{
  "num_hidden_layers": 13,
  "hidden_size": 512,
  "num_attention_heads": 16,
  "num_key_value_heads": 16,
  "head_dim": 32,
  "intermediate_size": 2048,
  "vocab_size": 12078,
  "hidden_act": "gelu",
  "norm": "layernorm",
  "norm_place": "pre",
  "norm_eps": 1e-06,
  "positions": "learned",
  "qk_norm": false,
  "attn_scale": 0.177,
  "bias": "none",
  "tie_word_embeddings": true,
  "parallel_block": false,
  "init": "normal",
  "init_std_qkv": 0.0143,
  "init_std_o": 0.00281,
  "init_std_up": 0.0143,
  "init_std_down": 0.00281,
  "optimizer": "soap_variant",
  "learning_rate": 0.00228,
  "lr_mult_qkv": 0.7,
  "beta1": 0.95,
  "beta2": 0.95,
  "lr_head": 0.00561,
  "max_grad_norm": 2.0,
  "warmup_steps": 200,
  "schedule": "wsd",
  "decay_fraction": 0.684,
  "decay_shape": "linear",
  "final_lr_fraction": 0.05,
  "batch_tokens": [131072, 262144],
  "max_seq_len": 1024,
  "doc_mask": false,
  "train_tokens": 848500000,
  "max_steps": 4535,
  "dataset": "wikipedia_en"
}
Each number is 200 + 40 x the weight over the matrix's rms, rounded and kept within 0 to 999. Layers, rows and columns count from 0.

# layer 6 attention output, 512x512, rms 0.0689, rows 0-26, columns 0-255
158,225,143,175,142,196,208,142,185,162,182,197,197,185,200,245,206,208,167,245,206,205,246,212,199,244,182,233,200,214,236,209,191,215,210,161,117,205,209,116,200,183,177,262,149,196,253,206,120,213,195,138,209,213,232,217,238,221,199,236,201,185,154,199,201,190,269,190,208,289,183,256,250,297,213,205,222,148,236,165,215,145,248,223,264,181,221,277,212,190,243,205,211,186,227,215,192,193,213,172,142,231,180,139,168,221,256,87,217,215,242,153,143,194,155,241,136,181,176,270,177,225,195,243,196,204,203,140,262,288,218,210,233,237,214,212,227,172,235,229,148,191,182,267,181,260,142,218,224,177,207,222,143,256,190,203,198,189,222,173,251,225,228,231,212,96,199,117,193,269,188,233,257,160,139,172,209,176,159,228,322,197,162,145,190,172,195,202,174,177,224,184,226,176,129,205,204,114,223,195,195,242,197,120,187,252,208,230,108,210,280,235,184,156,184,182,216,203,228,207,172,250,194,183,190,141,223,214,225,223,153,206,196,192,229,202,242,176,299,207,143,226,187,162,233,145,220,244,151,217,194,177,149,195,222,176
189,175,239,132,232,197,166,199,180,185,258,243,215,209,186,257,176,208,253,199,185,185,250,195,230,231,205,211,228,206,174,208,218,200,203,221,232,243,201,194,183,193,228,203,180,215,187,206,187,197,201,149,220,195,194,224,181,234,238,209,109,209,215,160,221,237,186,132,146,203,179,193,249,138,133,124,60,208,220,247,150,170,287,188,202,206,196,173,214,187,160,192,268,225,212,237,171,232,237,168,333,251,232,223,143,159,201,312,183,179,133,180,181,184,209,229,252,174,166,123,173,195,184,181,243,223,196,204,225,199,220,197,231,240,156,240,224,242,239,182,214,163,249,210,235,156,207,150,209,283,124,318,163,190,217,178,275,176,213,201,186,135,118,186,181,225,212,261,202,165,194,209,238,217,230,188,137,245,217,226,258,246,180,176,231,169,195,229,206,176,133,179,282,219,250,324,180,195,127,152,198,252,276,306,166,191,128,233,241,193,141,271,135,331,320,197,262,154,246,153,368,108,261,190,163,222,145,192,198,207,172,152,150,291,260,192,166,224,228,176,178,200,192,233,170,197,177,216,187,192,184,196,195,204,123,216
191,217,194,162,178,214,156,232,245,233,185,121,219,196,172,160,214,178,239,179,273,254,201,217,214,162,173,205,169,128,210,179,183,170,209,145,259,259,243,209,173,267,217,160,238,203,236,198,174,167,198,187,234,223,236,211,165,206,186,184,260,191,213,224,241,203,163,161,193,207,211,239,198,238,208,231,234,218,206,227,240,166,207,213,144,157,222,175,210,191,171,237,183,185,208,202,119,259,222,238,231,110,193,208,254,163,204,176,166,235,228,223,192,191,234,225,165,250,192,199,214,233,215,213,217,181,211,195,231,182,198,199,222,225,202,232,178,197,231,259,275,217,217,249,145,208,215,249,233,202,198,223,202,218,232,260,271,182,135,210,242,188,189,252,248,168,156,227,229,212,196,199,195,221,182,155,268,215,119,193,232,234,220,122,251,195,202,196,187,174,206,183,237,211,272,156,156,230,199,130,119,196,231,127,207,114,169,128,235,239,209,264,236,207,270,148,183,185,225,307,148,76,231,295,162,206,206,163,258,195,175,265,152,237,197,136,199,232,226,165,216,165,168,180,208,167,180,207,221,156,211,211,189,192,241,197
165,154,237,216,203,180,233,251,174,219,258,203,220,165,155,213,184,195,155,150,140,232,216,223,175,200,209,241,180,219,236,234,195,196,231,234,207,223,186,208,171,221,230,187,225,227,193,252,222,290,234,228,137,201,194,211,278,157,219,223,197,256,211,174,173,190,137,272,194,237,293,203,246,142,195,183,198,175,211,175,124,198,138,252,163,185,131,238,227,206,250,158,147,215,241,168,192,206,258,202,190,243,185,122,185,220,171,253,132,209,106,193,236,232,236,225,235,204,238,201,269,158,138,195,175,191,189,229,152,166,175,190,108,206,208,148,149,212,216,221,192,206,190,234,282,179,214,189,189,227,179,239,225,254,244,168,207,202,123,195,166,182,184,162,114,136,261,179,210,245,222,182,162,207,240,190,219,223,184,202,210,180,235,243,225,144,196,139,234,235,157,198,214,246,308,178,223,118,155,374,197,231,171,224,159,81,229,296,250,215,304,205,152,163,241,233,246,252,120,242,143,177,218,143,198,276,169,200,177,224,242,185,148,204,126,249,284,181,175,217,120,188,186,237,240,213,202,153,212,237,173,184,218,229,173,187
232,248,183,207,182,239,214,185,267,226,155,194,180,230,260,247,168,197,198,166,228,183,170,215,241,203,252,199,189,241,221,203,206,207,194,194,250,242,169,217,219,204,276,189,200,236,177,213,230,195,222,173,164,150,192,186,247,163,243,201,191,239,232,204,190,241,172,265,151,215,174,232,133,186,183,193,214,156,226,238,163,167,162,213,220,142,261,159,227,213,291,179,192,79,171,197,170,231,217,223,226,167,240,215,249,206,209,232,254,193,192,243,195,167,261,198,183,219,210,212,240,224,194,166,168,241,171,154,275,193,175,147,284,203,248,209,249,167,63,212,305,191,232,190,174,224,263,149,215,139,184,126,223,132,197,231,216,200,137,257,193,173,155,170,237,191,155,205,178,215,258,162,183,192,167,124,191,206,204,144,232,207,184,134,193,133,202,219,172,210,166,218,111,98,101,149,176,250,333,140,246,252,379,162,141,123,180,214,98,22,204,213,188,164,272,58,176,248,207,96,264,183,190,309,255,210,272,189,227,159,266,214,178,221,135,165,222,150,208,174,167,252,191,201,201,198,196,191,201,161,172,275,175,224,137,254
148,147,245,230,228,275,207,169,143,239,139,126,257,260,211,255,209,196,225,203,173,241,286,204,202,111,208,185,136,205,172,194,185,192,214,125,213,231,228,265,238,107,225,197,158,230,149,208,224,165,183,181,177,230,202,182,154,250,250,185,220,228,268,186,170,225,223,215,226,183,327,220,278,209,253,117,219,157,218,276,176,269,169,165,258,109,230,174,208,284,199,268,186,198,223,257,106,156,237,253,211,195,158,220,117,223,194,225,231,238,159,168,186,175,226,141,161,249,187,179,251,147,209,234,92,186,222,199,233,240,242,220,196,177,260,158,227,128,196,225,225,177,205,194,186,206,235,157,153,147,243,182,221,181,152,221,195,222,160,173,192,166,187,168,171,132,166,152,174,176,199,217,146,228,181,134,153,224,159,156,204,195,255,187,248,222,163,189,212,150,199,185,90,183,166,252,79,94,186,170,164,131,194,201,266,123,188,433,334,129,278,192,213,157,121,148,141,212,191,208,238,246,36,218,178,143,166,171,232,180,210,192,224,149,219,240,265,166,209,227,193,183,200,168,219,173,201,143,173,181,201,251,270,179,191,165
170,204,235,239,188,243,192,198,229,248,194,188,241,248,206,210,222,201,171,149,207,171,191,249,214,264,247,213,130,302,192,203,208,182,172,153,172,214,186,192,180,179,208,182,154,226,195,233,199,177,201,217,207,199,171,185,166,212,240,181,186,226,212,267,166,185,177,262,147,160,220,158,236,184,221,251,180,186,222,158,177,161,244,125,204,226,227,258,168,126,308,189,202,218,203,226,249,174,187,150,228,293,201,212,193,255,193,96,200,200,177,161,222,183,188,206,198,132,175,206,153,250,280,196,164,246,202,215,176,215,210,199,272,229,177,196,209,176,236,222,197,246,167,114,257,210,231,222,209,206,212,137,205,206,128,217,176,164,220,196,225,197,160,220,205,209,152,148,193,153,212,214,181,169,195,187,212,190,172,179,268,198,145,199,189,214,193,179,181,228,188,214,259,175,231,149,266,232,238,198,238,200,214,211,146,292,275,257,218,176,218,229,165,255,262,162,164,196,180,250,202,168,282,193,237,261,182,190,215,208,190,199,196,249,208,214,186,194,220,214,149,206,256,193,211,149,147,207,162,233,183,202,170,192,191,184
157,234,193,217,241,175,221,191,183,262,218,213,239,185,150,181,225,243,262,193,216,197,196,271,183,158,201,186,205,149,194,206,253,176,219,209,174,237,208,153,187,183,164,192,255,162,198,195,215,175,234,232,191,164,227,240,166,158,184,171,174,163,208,178,242,264,193,222,140,157,254,149,163,224,242,235,216,206,210,198,197,233,282,186,241,161,137,188,154,120,167,208,170,209,227,244,182,153,251,195,225,187,133,192,155,150,254,144,199,191,257,164,257,180,199,283,249,199,186,233,204,216,212,235,160,208,207,220,216,250,204,187,171,217,195,181,201,173,265,230,163,199,205,182,219,190,229,220,227,222,213,240,221,164,137,205,215,187,170,252,222,200,212,150,211,235,160,225,220,149,210,210,161,179,244,228,212,192,206,226,193,240,229,165,242,245,201,210,174,127,223,228,151,248,246,182,188,271,121,214,336,173,253,208,260,197,147,168,188,155,146,156,292,249,219,201,150,214,108,207,176,197,320,236,146,81,185,223,185,192,230,221,215,240,203,182,228,220,210,191,205,164,160,202,164,197,216,248,248,217,193,221,215,225,201,158
159,230,197,187,270,184,233,163,170,172,194,156,169,205,121,160,212,163,216,170,176,253,221,215,276,217,209,275,219,173,153,186,202,183,244,216,175,158,270,203,161,143,215,215,241,166,220,192,190,140,248,207,236,205,209,238,206,181,205,167,224,189,176,197,230,142,148,158,175,231,182,266,233,164,201,255,216,214,237,186,271,239,231,204,237,161,204,176,199,174,169,204,163,217,243,148,218,176,222,191,190,242,191,151,164,210,214,239,186,131,234,231,174,250,152,249,169,192,183,273,276,121,248,194,201,183,193,145,188,173,255,211,220,169,204,203,227,235,236,208,258,184,282,180,237,207,251,142,119,209,198,139,237,168,129,237,213,116,256,140,179,209,149,259,148,259,248,238,229,241,134,166,243,198,230,226,210,269,196,230,277,187,214,238,201,130,197,208,194,179,206,203,212,202,229,162,90,279,240,143,189,192,141,169,328,252,228,233,146,252,142,146,82,182,85,243,268,139,229,235,270,145,239,120,242,190,179,191,155,253,196,231,207,131,206,263,173,247,189,179,206,266,193,179,220,217,225,145,181,168,177,252,180,184,193,217
267,206,195,184,152,168,244,226,186,198,162,249,129,195,186,157,216,213,198,186,180,167,220,199,242,205,204,228,167,220,182,198,237,147,234,208,216,236,235,174,196,186,199,211,169,265,158,152,248,126,199,209,185,174,186,248,126,226,182,192,174,225,254,180,175,256,190,155,234,199,240,238,144,184,191,241,211,242,229,156,230,209,208,231,192,250,205,122,267,145,188,191,164,146,158,233,218,210,217,242,213,155,129,190,236,206,173,151,186,121,241,227,221,252,202,207,238,176,144,242,209,170,282,201,199,150,184,176,175,168,197,193,211,223,219,210,174,234,160,258,225,158,211,247,152,190,225,228,104,250,133,137,219,153,104,193,269,210,192,266,155,184,164,237,266,222,239,130,222,194,194,160,190,164,286,167,190,191,194,168,204,167,242,138,194,141,157,147,216,146,194,216,144,231,182,160,231,138,115,128,221,240,259,195,240,162,172,55,219,176,81,122,241,259,216,215,185,106,293,296,136,139,225,248,203,235,227,162,177,210,191,230,203,210,185,179,190,230,205,176,259,227,230,249,190,244,213,210,198,239,222,229,222,171,160,217
218,198,200,230,200,252,142,175,237,151,158,245,216,170,216,174,218,237,202,173,221,190,207,260,176,168,228,159,250,211,196,179,239,286,228,182,160,195,201,217,167,161,241,164,263,261,196,209,187,216,216,222,197,198,159,211,220,203,169,192,137,159,197,174,176,186,133,192,181,172,235,178,203,143,207,208,267,246,202,206,183,151,203,206,227,177,206,191,214,188,184,170,204,182,219,249,189,206,236,218,196,202,245,169,197,220,175,129,203,82,225,241,160,197,239,180,160,194,230,187,269,218,133,220,174,267,204,211,153,139,151,247,226,252,212,153,229,170,187,196,227,189,280,174,201,175,233,140,123,187,167,225,212,277,208,227,252,192,247,220,185,184,152,213,185,194,189,188,168,174,211,215,216,188,252,197,171,136,208,196,209,211,223,178,271,206,181,227,222,225,216,200,176,227,249,100,234,184,266,177,205,225,161,91,228,217,309,217,98,125,185,198,198,199,199,107,159,158,215,169,160,275,230,143,217,164,178,206,247,212,227,156,192,172,186,227,196,189,193,259,177,215,236,148,228,209,189,245,189,204,219,197,196,207,273,184
171,151,216,175,193,224,273,213,151,191,204,142,211,212,218,132,203,218,182,199,279,149,186,195,234,156,203,166,201,206,215,176,209,175,246,159,219,205,207,275,258,165,196,200,155,166,208,218,152,214,168,152,219,207,246,202,261,182,179,181,151,217,137,179,249,208,154,276,180,247,214,222,213,210,166,259,200,204,165,146,219,192,199,190,181,219,143,137,170,179,216,211,240,182,150,276,209,221,190,229,169,194,255,222,172,230,168,194,220,205,207,171,211,162,113,310,250,212,225,181,145,178,146,195,238,146,148,211,162,220,218,250,249,206,194,177,235,196,232,209,126,144,182,207,223,191,202,225,224,242,249,224,171,248,182,134,179,175,215,161,178,175,173,216,200,258,217,221,220,189,164,190,177,136,237,230,220,227,144,167,170,206,175,183,168,258,257,225,235,212,206,170,237,179,160,206,224,180,207,99,227,201,273,226,27,206,186,211,231,310,214,239,201,198,196,231,189,84,205,175,155,263,127,273,214,172,261,233,186,233,207,125,182,242,190,194,219,189,212,246,165,194,186,243,213,218,199,204,220,250,177,240,256,168,209,162
218,207,162,215,225,254,205,197,136,213,255,242,223,197,208,275,279,218,204,195,175,230,222,173,179,206,172,226,184,232,217,126,218,261,148,195,171,239,228,236,187,195,205,248,189,212,155,139,232,221,237,210,232,233,178,162,191,209,177,241,163,201,200,149,181,161,270,181,152,220,191,161,194,199,177,170,238,174,252,372,195,161,201,172,167,180,170,185,185,219,228,226,213,203,229,209,192,238,207,210,195,139,132,247,228,230,206,183,150,160,232,216,190,184,222,232,197,215,215,153,174,169,122,155,134,110,152,224,207,175,240,159,184,180,196,233,180,183,129,202,210,169,131,219,157,153,222,172,188,174,223,174,164,171,250,195,172,258,217,201,217,209,189,133,177,274,160,198,168,279,225,161,233,173,213,180,187,243,239,223,201,235,179,192,162,193,233,180,159,178,188,172,276,199,212,270,218,294,268,184,201,181,239,142,210,308,195,276,213,234,283,137,199,195,155,177,214,268,184,161,244,269,166,193,175,186,162,190,204,213,184,218,254,165,207,191,205,191,190,212,214,182,247,214,166,168,205,234,183,229,158,200,213,231,228,175
130,155,179,165,187,145,156,194,152,164,210,193,194,289,205,123,271,252,164,218,192,217,131,173,142,277,119,199,151,245,218,276,148,214,220,258,189,214,250,225,277,256,211,240,223,201,180,290,203,234,200,168,170,179,118,165,188,158,254,181,131,179,189,171,267,171,213,169,170,230,169,210,214,159,216,129,191,233,169,238,197,184,136,213,206,201,272,220,231,182,237,152,172,234,233,208,271,196,192,186,230,188,154,237,231,241,181,213,229,179,175,189,164,234,198,243,154,198,198,197,145,163,229,218,123,215,294,95,195,132,270,196,222,188,179,144,226,229,150,184,205,258,144,218,191,183,186,185,216,209,172,188,250,259,206,193,303,194,238,115,218,197,260,263,206,228,221,259,213,225,175,134,221,196,215,227,205,147,206,214,265,238,168,184,200,154,196,141,197,206,199,242,59,148,194,95,73,263,239,309,173,253,49,198,176,390,160,214,318,194,200,165,171,245,216,244,258,194,270,267,199,290,204,289,270,167,268,205,193,187,198,210,218,195,181,160,155,152,142,236,268,181,226,220,194,190,216,161,144,164,170,239,207,178,236,225
204,220,147,231,260,216,182,137,220,237,188,240,187,240,205,165,168,220,194,206,292,151,202,144,228,232,222,280,184,225,182,202,226,197,196,222,205,195,226,175,224,265,214,166,119,180,178,221,198,234,173,217,67,187,273,216,180,191,126,125,176,194,228,226,210,174,281,210,132,145,249,216,109,206,120,148,211,169,235,239,186,276,270,151,229,208,184,196,212,224,254,181,227,152,99,148,161,268,149,221,245,179,229,253,207,174,194,186,202,210,223,179,224,135,233,228,207,217,180,177,200,217,181,216,207,205,213,284,183,175,184,169,233,239,223,199,288,248,155,201,148,202,228,209,193,102,110,167,299,166,187,281,227,89,291,193,193,183,230,222,203,231,194,170,177,274,158,224,207,257,145,203,237,265,206,203,146,169,220,222,182,135,182,229,233,236,183,237,222,260,202,190,199,190,273,121,182,116,150,205,183,178,166,117,152,214,190,304,385,89,239,207,146,268,168,193,187,175,220,67,172,182,241,344,165,207,230,220,210,282,198,199,251,138,350,149,109,221,249,167,245,207,206,220,124,186,226,189,162,225,209,144,228,115,189,189
172,238,173,269,137,214,194,220,192,179,189,167,159,213,204,174,257,235,219,217,182,243,246,181,211,217,172,200,170,201,129,196,178,200,219,255,191,141,158,227,146,205,175,176,195,183,203,238,192,196,202,169,263,185,207,156,219,246,201,248,165,245,176,191,240,230,197,227,208,213,189,187,229,208,270,216,198,195,272,171,223,291,135,139,219,150,204,181,178,233,225,187,132,216,136,300,181,192,174,246,136,224,102,203,136,200,188,181,171,234,256,245,183,182,216,296,188,191,225,211,214,153,172,226,188,201,240,155,216,198,194,248,247,152,203,233,192,263,213,232,242,200,192,151,197,183,219,177,190,208,223,126,197,168,217,208,127,188,173,206,184,185,156,224,195,238,224,211,187,222,216,204,235,140,227,176,179,109,243,192,257,227,226,206,188,214,230,211,156,185,214,165,164,111,309,212,115,192,179,268,216,157,189,124,155,275,194,46,220,206,171,296,143,203,199,267,189,177,255,143,205,141,183,149,208,221,200,212,219,280,128,193,204,180,190,202,215,273,229,202,161,252,239,147,160,146,179,212,163,255,230,230,226,196,189,239
257,248,199,220,198,191,178,159,212,168,167,190,222,237,204,208,207,169,177,233,208,251,232,202,164,151,188,192,156,207,220,213,166,261,265,174,171,193,189,217,182,163,191,172,208,186,179,266,185,205,253,220,213,198,221,147,206,182,144,171,223,166,189,215,199,224,231,196,218,153,217,193,190,180,223,314,233,210,173,149,301,199,244,307,248,84,185,219,139,219,219,262,199,235,175,200,240,193,206,228,198,198,253,174,192,201,244,262,186,154,253,239,236,214,210,185,180,229,179,242,229,228,238,196,214,138,196,189,184,238,207,187,294,235,219,168,180,205,136,240,255,184,129,236,143,223,318,188,203,248,180,168,189,248,146,239,195,202,153,180,207,225,118,192,175,227,193,196,193,206,192,156,239,194,226,231,157,200,188,234,98,192,142,134,237,248,188,215,214,206,270,224,191,232,171,241,143,250,192,202,225,233,287,264,220,189,178,102,240,129,239,207,245,180,187,235,156,278,260,179,165,250,274,186,184,183,262,205,205,189,223,213,247,220,178,198,235,228,185,214,230,184,171,214,190,184,150,234,216,232,134,222,226,213,194,169
144,149,180,272,211,158,117,281,198,147,141,149,202,188,253,216,223,173,213,247,241,193,192,198,223,211,190,182,231,165,206,213,178,222,164,197,240,206,221,178,179,210,260,208,192,166,217,207,214,270,223,194,224,203,201,161,227,244,229,229,214,192,205,111,133,207,166,191,170,253,137,147,147,174,193,204,266,202,187,237,189,169,315,206,137,192,226,209,80,198,131,150,203,128,253,207,156,247,211,211,232,163,232,206,186,206,290,154,187,220,172,231,233,204,234,127,200,164,221,158,195,271,158,228,268,218,273,208,213,219,182,259,238,231,260,182,190,160,261,146,166,221,136,204,205,229,218,238,239,207,204,163,140,178,280,118,219,211,105,305,132,176,141,169,161,226,181,168,244,196,257,206,230,216,176,110,214,206,163,222,182,179,205,214,216,229,208,223,245,229,197,155,87,105,212,219,164,182,269,216,202,239,202,137,223,135,176,198,179,222,174,159,169,224,223,84,216,240,160,347,176,184,253,144,175,238,272,169,179,213,205,200,225,224,216,211,205,169,166,205,246,202,222,186,204,212,166,202,234,204,260,183,134,224,137,152
223,184,221,231,181,205,176,228,173,222,199,195,198,256,188,259,197,172,208,176,171,196,226,232,192,250,220,215,150,189,298,186,128,135,240,207,209,176,227,254,260,184,214,197,169,163,230,220,165,147,150,178,158,179,208,214,266,200,175,88,228,181,206,186,207,146,241,255,202,155,206,262,209,244,191,211,218,136,218,293,185,176,194,248,235,283,142,209,220,196,182,249,151,144,99,188,178,234,177,230,205,160,183,227,213,185,222,238,187,233,207,211,168,211,184,243,160,214,196,255,249,217,189,208,247,199,261,187,160,214,178,154,197,205,151,128,221,252,220,237,234,258,245,189,221,270,221,157,190,191,233,184,220,260,218,211,194,176,246,209,191,227,180,159,189,138,187,230,206,251,229,235,229,159,167,198,158,257,199,176,203,146,192,205,171,276,178,175,219,170,157,227,183,87,232,280,223,261,287,177,162,239,212,127,125,193,175,212,162,173,127,261,102,190,206,181,144,163,199,193,139,138,231,167,178,224,105,236,203,250,180,227,161,216,198,192,237,265,244,227,190,230,214,139,170,246,158,210,224,172,196,177,139,250,197,217
200,209,248,187,227,126,250,185,233,162,225,209,196,174,179,251,218,188,215,116,292,272,244,137,195,251,212,191,212,138,144,155,221,189,157,242,172,238,223,154,157,195,194,176,208,157,165,169,239,226,196,236,198,208,178,231,234,221,204,262,168,211,153,228,303,252,265,94,263,208,203,184,223,194,247,216,185,175,210,151,135,232,322,223,160,185,199,225,183,142,272,203,139,233,147,235,217,208,226,149,219,272,169,202,187,237,198,213,106,219,186,185,97,146,237,197,205,225,189,217,205,194,145,201,123,203,123,267,204,251,176,208,196,222,160,166,182,172,178,257,211,200,188,168,262,302,183,204,195,230,255,203,191,215,222,258,212,229,206,165,231,208,203,193,219,209,177,216,183,217,206,217,191,222,231,260,179,182,260,225,131,302,178,160,254,195,207,188,206,199,228,166,190,249,217,233,179,253,146,180,352,204,236,207,339,147,226,129,255,180,229,230,193,171,226,198,220,135,261,152,226,152,182,151,228,212,137,184,240,215,167,195,167,194,254,223,180,206,161,276,183,206,241,138,193,216,200,177,188,175,235,191,193,247,200,252
147,206,218,228,150,209,185,187,188,220,189,208,216,177,194,186,254,180,202,177,197,207,262,186,213,232,192,208,151,169,193,174,169,240,190,278,212,164,221,207,217,152,219,231,203,189,194,220,159,196,217,201,197,170,165,232,283,178,168,186,211,256,201,180,199,180,181,257,169,163,185,213,220,188,194,206,210,271,189,225,208,260,258,170,162,167,171,257,271,139,198,175,145,170,271,228,228,187,199,144,205,282,185,164,142,180,183,172,196,240,213,135,222,155,193,137,194,225,210,253,256,244,194,232,289,249,182,163,198,259,192,213,143,210,183,191,189,259,271,156,195,249,176,160,252,254,212,177,246,177,184,169,233,248,218,175,156,205,161,252,229,217,212,210,187,206,236,143,276,217,220,184,184,180,196,187,257,191,243,205,175,193,150,213,154,210,229,174,166,255,218,198,135,171,274,91,78,246,96,175,174,283,174,153,181,258,160,56,209,211,87,227,261,235,139,140,206,194,149,197,299,267,189,188,177,218,234,210,186,183,242,244,138,236,226,179,168,256,179,272,165,201,183,241,210,200,242,176,204,200,216,206,149,180,240,186
215,220,238,235,194,209,148,218,204,179,165,189,168,161,207,244,202,189,127,227,165,138,220,222,159,194,222,237,193,164,179,216,129,210,206,196,143,221,225,183,203,239,202,219,141,133,242,183,99,174,185,186,232,218,200,149,179,210,213,196,230,249,166,247,229,157,167,175,230,199,169,192,189,117,141,249,168,234,215,188,168,272,197,146,223,234,151,195,271,229,148,283,219,187,224,186,210,193,191,186,118,216,237,178,156,171,197,250,209,184,198,188,189,195,205,229,130,243,182,190,174,196,170,218,176,197,237,214,211,182,291,185,187,193,241,336,264,158,166,186,194,252,214,181,177,178,180,153,273,191,227,146,219,202,187,229,205,212,211,197,226,209,230,228,193,254,210,173,223,210,190,170,231,155,249,176,183,218,185,176,191,187,210,218,180,180,272,238,261,235,226,153,137,124,204,197,153,149,163,268,194,196,209,185,185,56,244,158,228,183,191,176,158,183,201,226,145,337,234,207,221,181,169,303,146,159,222,194,207,176,166,199,212,166,171,210,208,271,246,198,194,182,209,187,227,223,196,114,176,234,151,194,190,162,161,220
201,225,193,246,260,101,190,197,177,152,169,158,226,245,238,191,213,203,181,125,274,197,136,161,173,126,197,176,182,205,131,269,150,181,214,249,189,225,259,207,192,213,203,208,199,142,204,251,231,171,185,194,239,143,172,223,232,190,146,201,217,224,199,183,184,139,196,217,107,167,204,205,231,199,276,188,266,261,177,259,131,201,252,276,155,189,166,135,237,199,216,227,277,241,240,142,213,103,237,194,261,206,241,174,152,258,198,184,99,171,241,200,151,196,232,182,179,203,225,142,185,229,179,227,227,204,214,201,197,181,196,238,240,266,271,231,197,208,173,163,161,176,172,194,261,244,127,193,199,184,289,225,248,172,184,252,252,228,203,189,186,145,222,184,191,195,80,200,230,193,175,158,179,188,218,207,174,164,151,206,207,191,213,200,129,200,204,165,221,169,234,189,249,304,210,133,265,116,151,167,169,186,253,220,185,261,97,352,304,211,130,283,197,221,186,216,312,115,219,185,266,162,195,192,177,186,153,225,223,181,180,281,176,243,219,207,224,183,183,187,193,276,188,220,166,194,185,196,180,219,238,185,207,229,170,202
251,190,244,241,171,200,266,215,161,178,206,200,204,207,221,137,183,248,207,135,163,200,199,169,212,166,186,224,221,134,209,196,203,176,229,241,219,238,247,181,191,316,226,271,249,150,199,144,168,170,222,165,236,167,284,190,228,210,164,155,173,201,270,258,193,191,238,221,176,215,179,179,167,230,201,223,211,242,209,248,148,190,204,261,257,190,206,254,252,190,237,197,118,189,229,179,112,225,186,184,191,181,194,236,199,165,185,217,183,219,186,168,188,198,199,180,163,218,228,300,142,200,157,198,197,171,235,251,205,284,175,252,193,208,167,143,236,179,193,188,184,144,336,232,229,187,185,146,223,231,99,179,188,239,202,160,219,212,185,239,172,177,183,221,182,234,171,235,130,267,201,195,198,225,192,209,209,262,261,227,166,150,136,237,160,195,188,159,145,199,208,223,148,92,261,176,131,197,187,197,106,254,208,168,198,47,123,232,124,240,215,167,135,207,236,239,223,209,198,135,236,269,131,196,234,175,253,243,211,193,202,262,182,204,212,213,222,228,259,177,185,231,162,281,158,194,228,111,186,175,207,199,142,198,212,232
199,199,205,201,173,182,222,149,206,206,191,215,194,252,212,269,229,241,253,205,204,170,228,239,170,230,226,250,226,222,213,189,128,200,235,231,187,237,211,136,238,200,181,181,212,169,206,230,181,142,193,216,223,217,201,247,241,172,117,236,246,185,234,206,257,141,189,169,219,204,156,235,294,308,158,265,228,130,220,196,215,249,311,89,197,179,214,167,175,192,190,120,174,188,217,271,231,186,149,211,216,188,151,273,142,201,194,167,168,238,212,184,245,180,131,199,213,151,184,210,223,191,241,210,204,203,177,234,195,208,216,131,176,230,239,183,276,239,188,186,194,271,225,221,206,320,206,177,160,262,191,225,218,221,244,201,198,196,137,179,161,244,216,191,248,230,166,271,139,208,198,167,246,194,149,180,233,214,205,151,168,167,200,166,183,197,180,205,232,252,270,147,218,232,223,216,221,196,229,267,256,152,194,237,194,248,218,237,276,190,265,114,177,186,162,242,105,183,177,168,197,151,165,212,223,234,177,195,238,195,257,172,168,164,190,117,213,192,200,206,195,228,187,244,227,182,221,183,259,157,201,210,239,126,234,216
218,202,185,176,173,192,234,187,186,180,161,184,169,169,209,228,184,241,219,140,202,202,146,178,194,180,232,191,156,182,152,216,211,227,225,210,232,281,227,150,181,215,224,169,162,195,234,173,243,183,201,221,205,192,181,193,190,187,220,219,222,216,206,131,207,222,289,183,156,239,273,167,239,243,231,157,259,191,271,210,199,235,247,240,249,196,239,218,205,156,153,240,224,276,178,228,175,252,140,168,191,215,215,183,165,217,203,177,171,229,150,179,161,257,235,194,180,154,188,201,195,148,169,223,169,115,191,185,205,198,169,261,259,184,210,211,217,153,170,218,168,130,200,212,233,271,201,197,185,210,197,155,149,260,221,169,219,197,220,168,148,204,174,236,196,166,191,228,136,167,256,253,251,202,203,212,189,274,193,209,226,200,190,172,164,183,184,180,161,228,234,228,155,212,97,213,137,188,222,88,182,269,206,263,253,234,164,280,181,178,188,205,160,206,171,214,132,225,214,154,306,189,171,222,170,200,197,220,199,186,231,173,232,139,186,165,190,229,235,152,183,197,160,236,238,219,210,212,227,176,201,222,193,196,174,163
127,184,237,113,179,232,201,242,172,234,165,219,196,192,209,231,212,134,146,156,201,189,170,129,230,158,230,156,192,223,193,172,182,201,152,229,215,126,178,145,198,224,169,261,192,196,249,154,147,210,210,252,238,208,170,186,152,206,212,221,167,233,175,207,100,201,130,346,203,186,208,202,235,158,165,181,197,224,165,213,230,156,202,171,185,208,175,202,224,227,244,213,238,179,175,257,247,198,263,147,168,188,227,205,177,240,208,126,188,207,248,308,176,186,197,211,171,203,204,196,199,164,169,153,225,191,146,152,211,161,179,194,184,182,207,141,187,232,190,199,193,232,218,229,185,194,207,253,162,216,192,215,199,227,169,191,130,227,219,173,145,185,180,262,162,250,211,185,229,201,244,240,199,197,212,153,174,134,218,242,176,184,246,216,228,210,243,200,187,187,165,220,202,207,194,252,102,92,163,80,246,214,260,89,164,184,165,263,156,263,116,212,191,213,150,110,275,199,158,151,240,234,281,205,193,195,237,193,153,162,187,209,231,205,221,203,216,208,248,277,209,209,276,207,238,240,209,170,214,278,191,239,168,181,177,143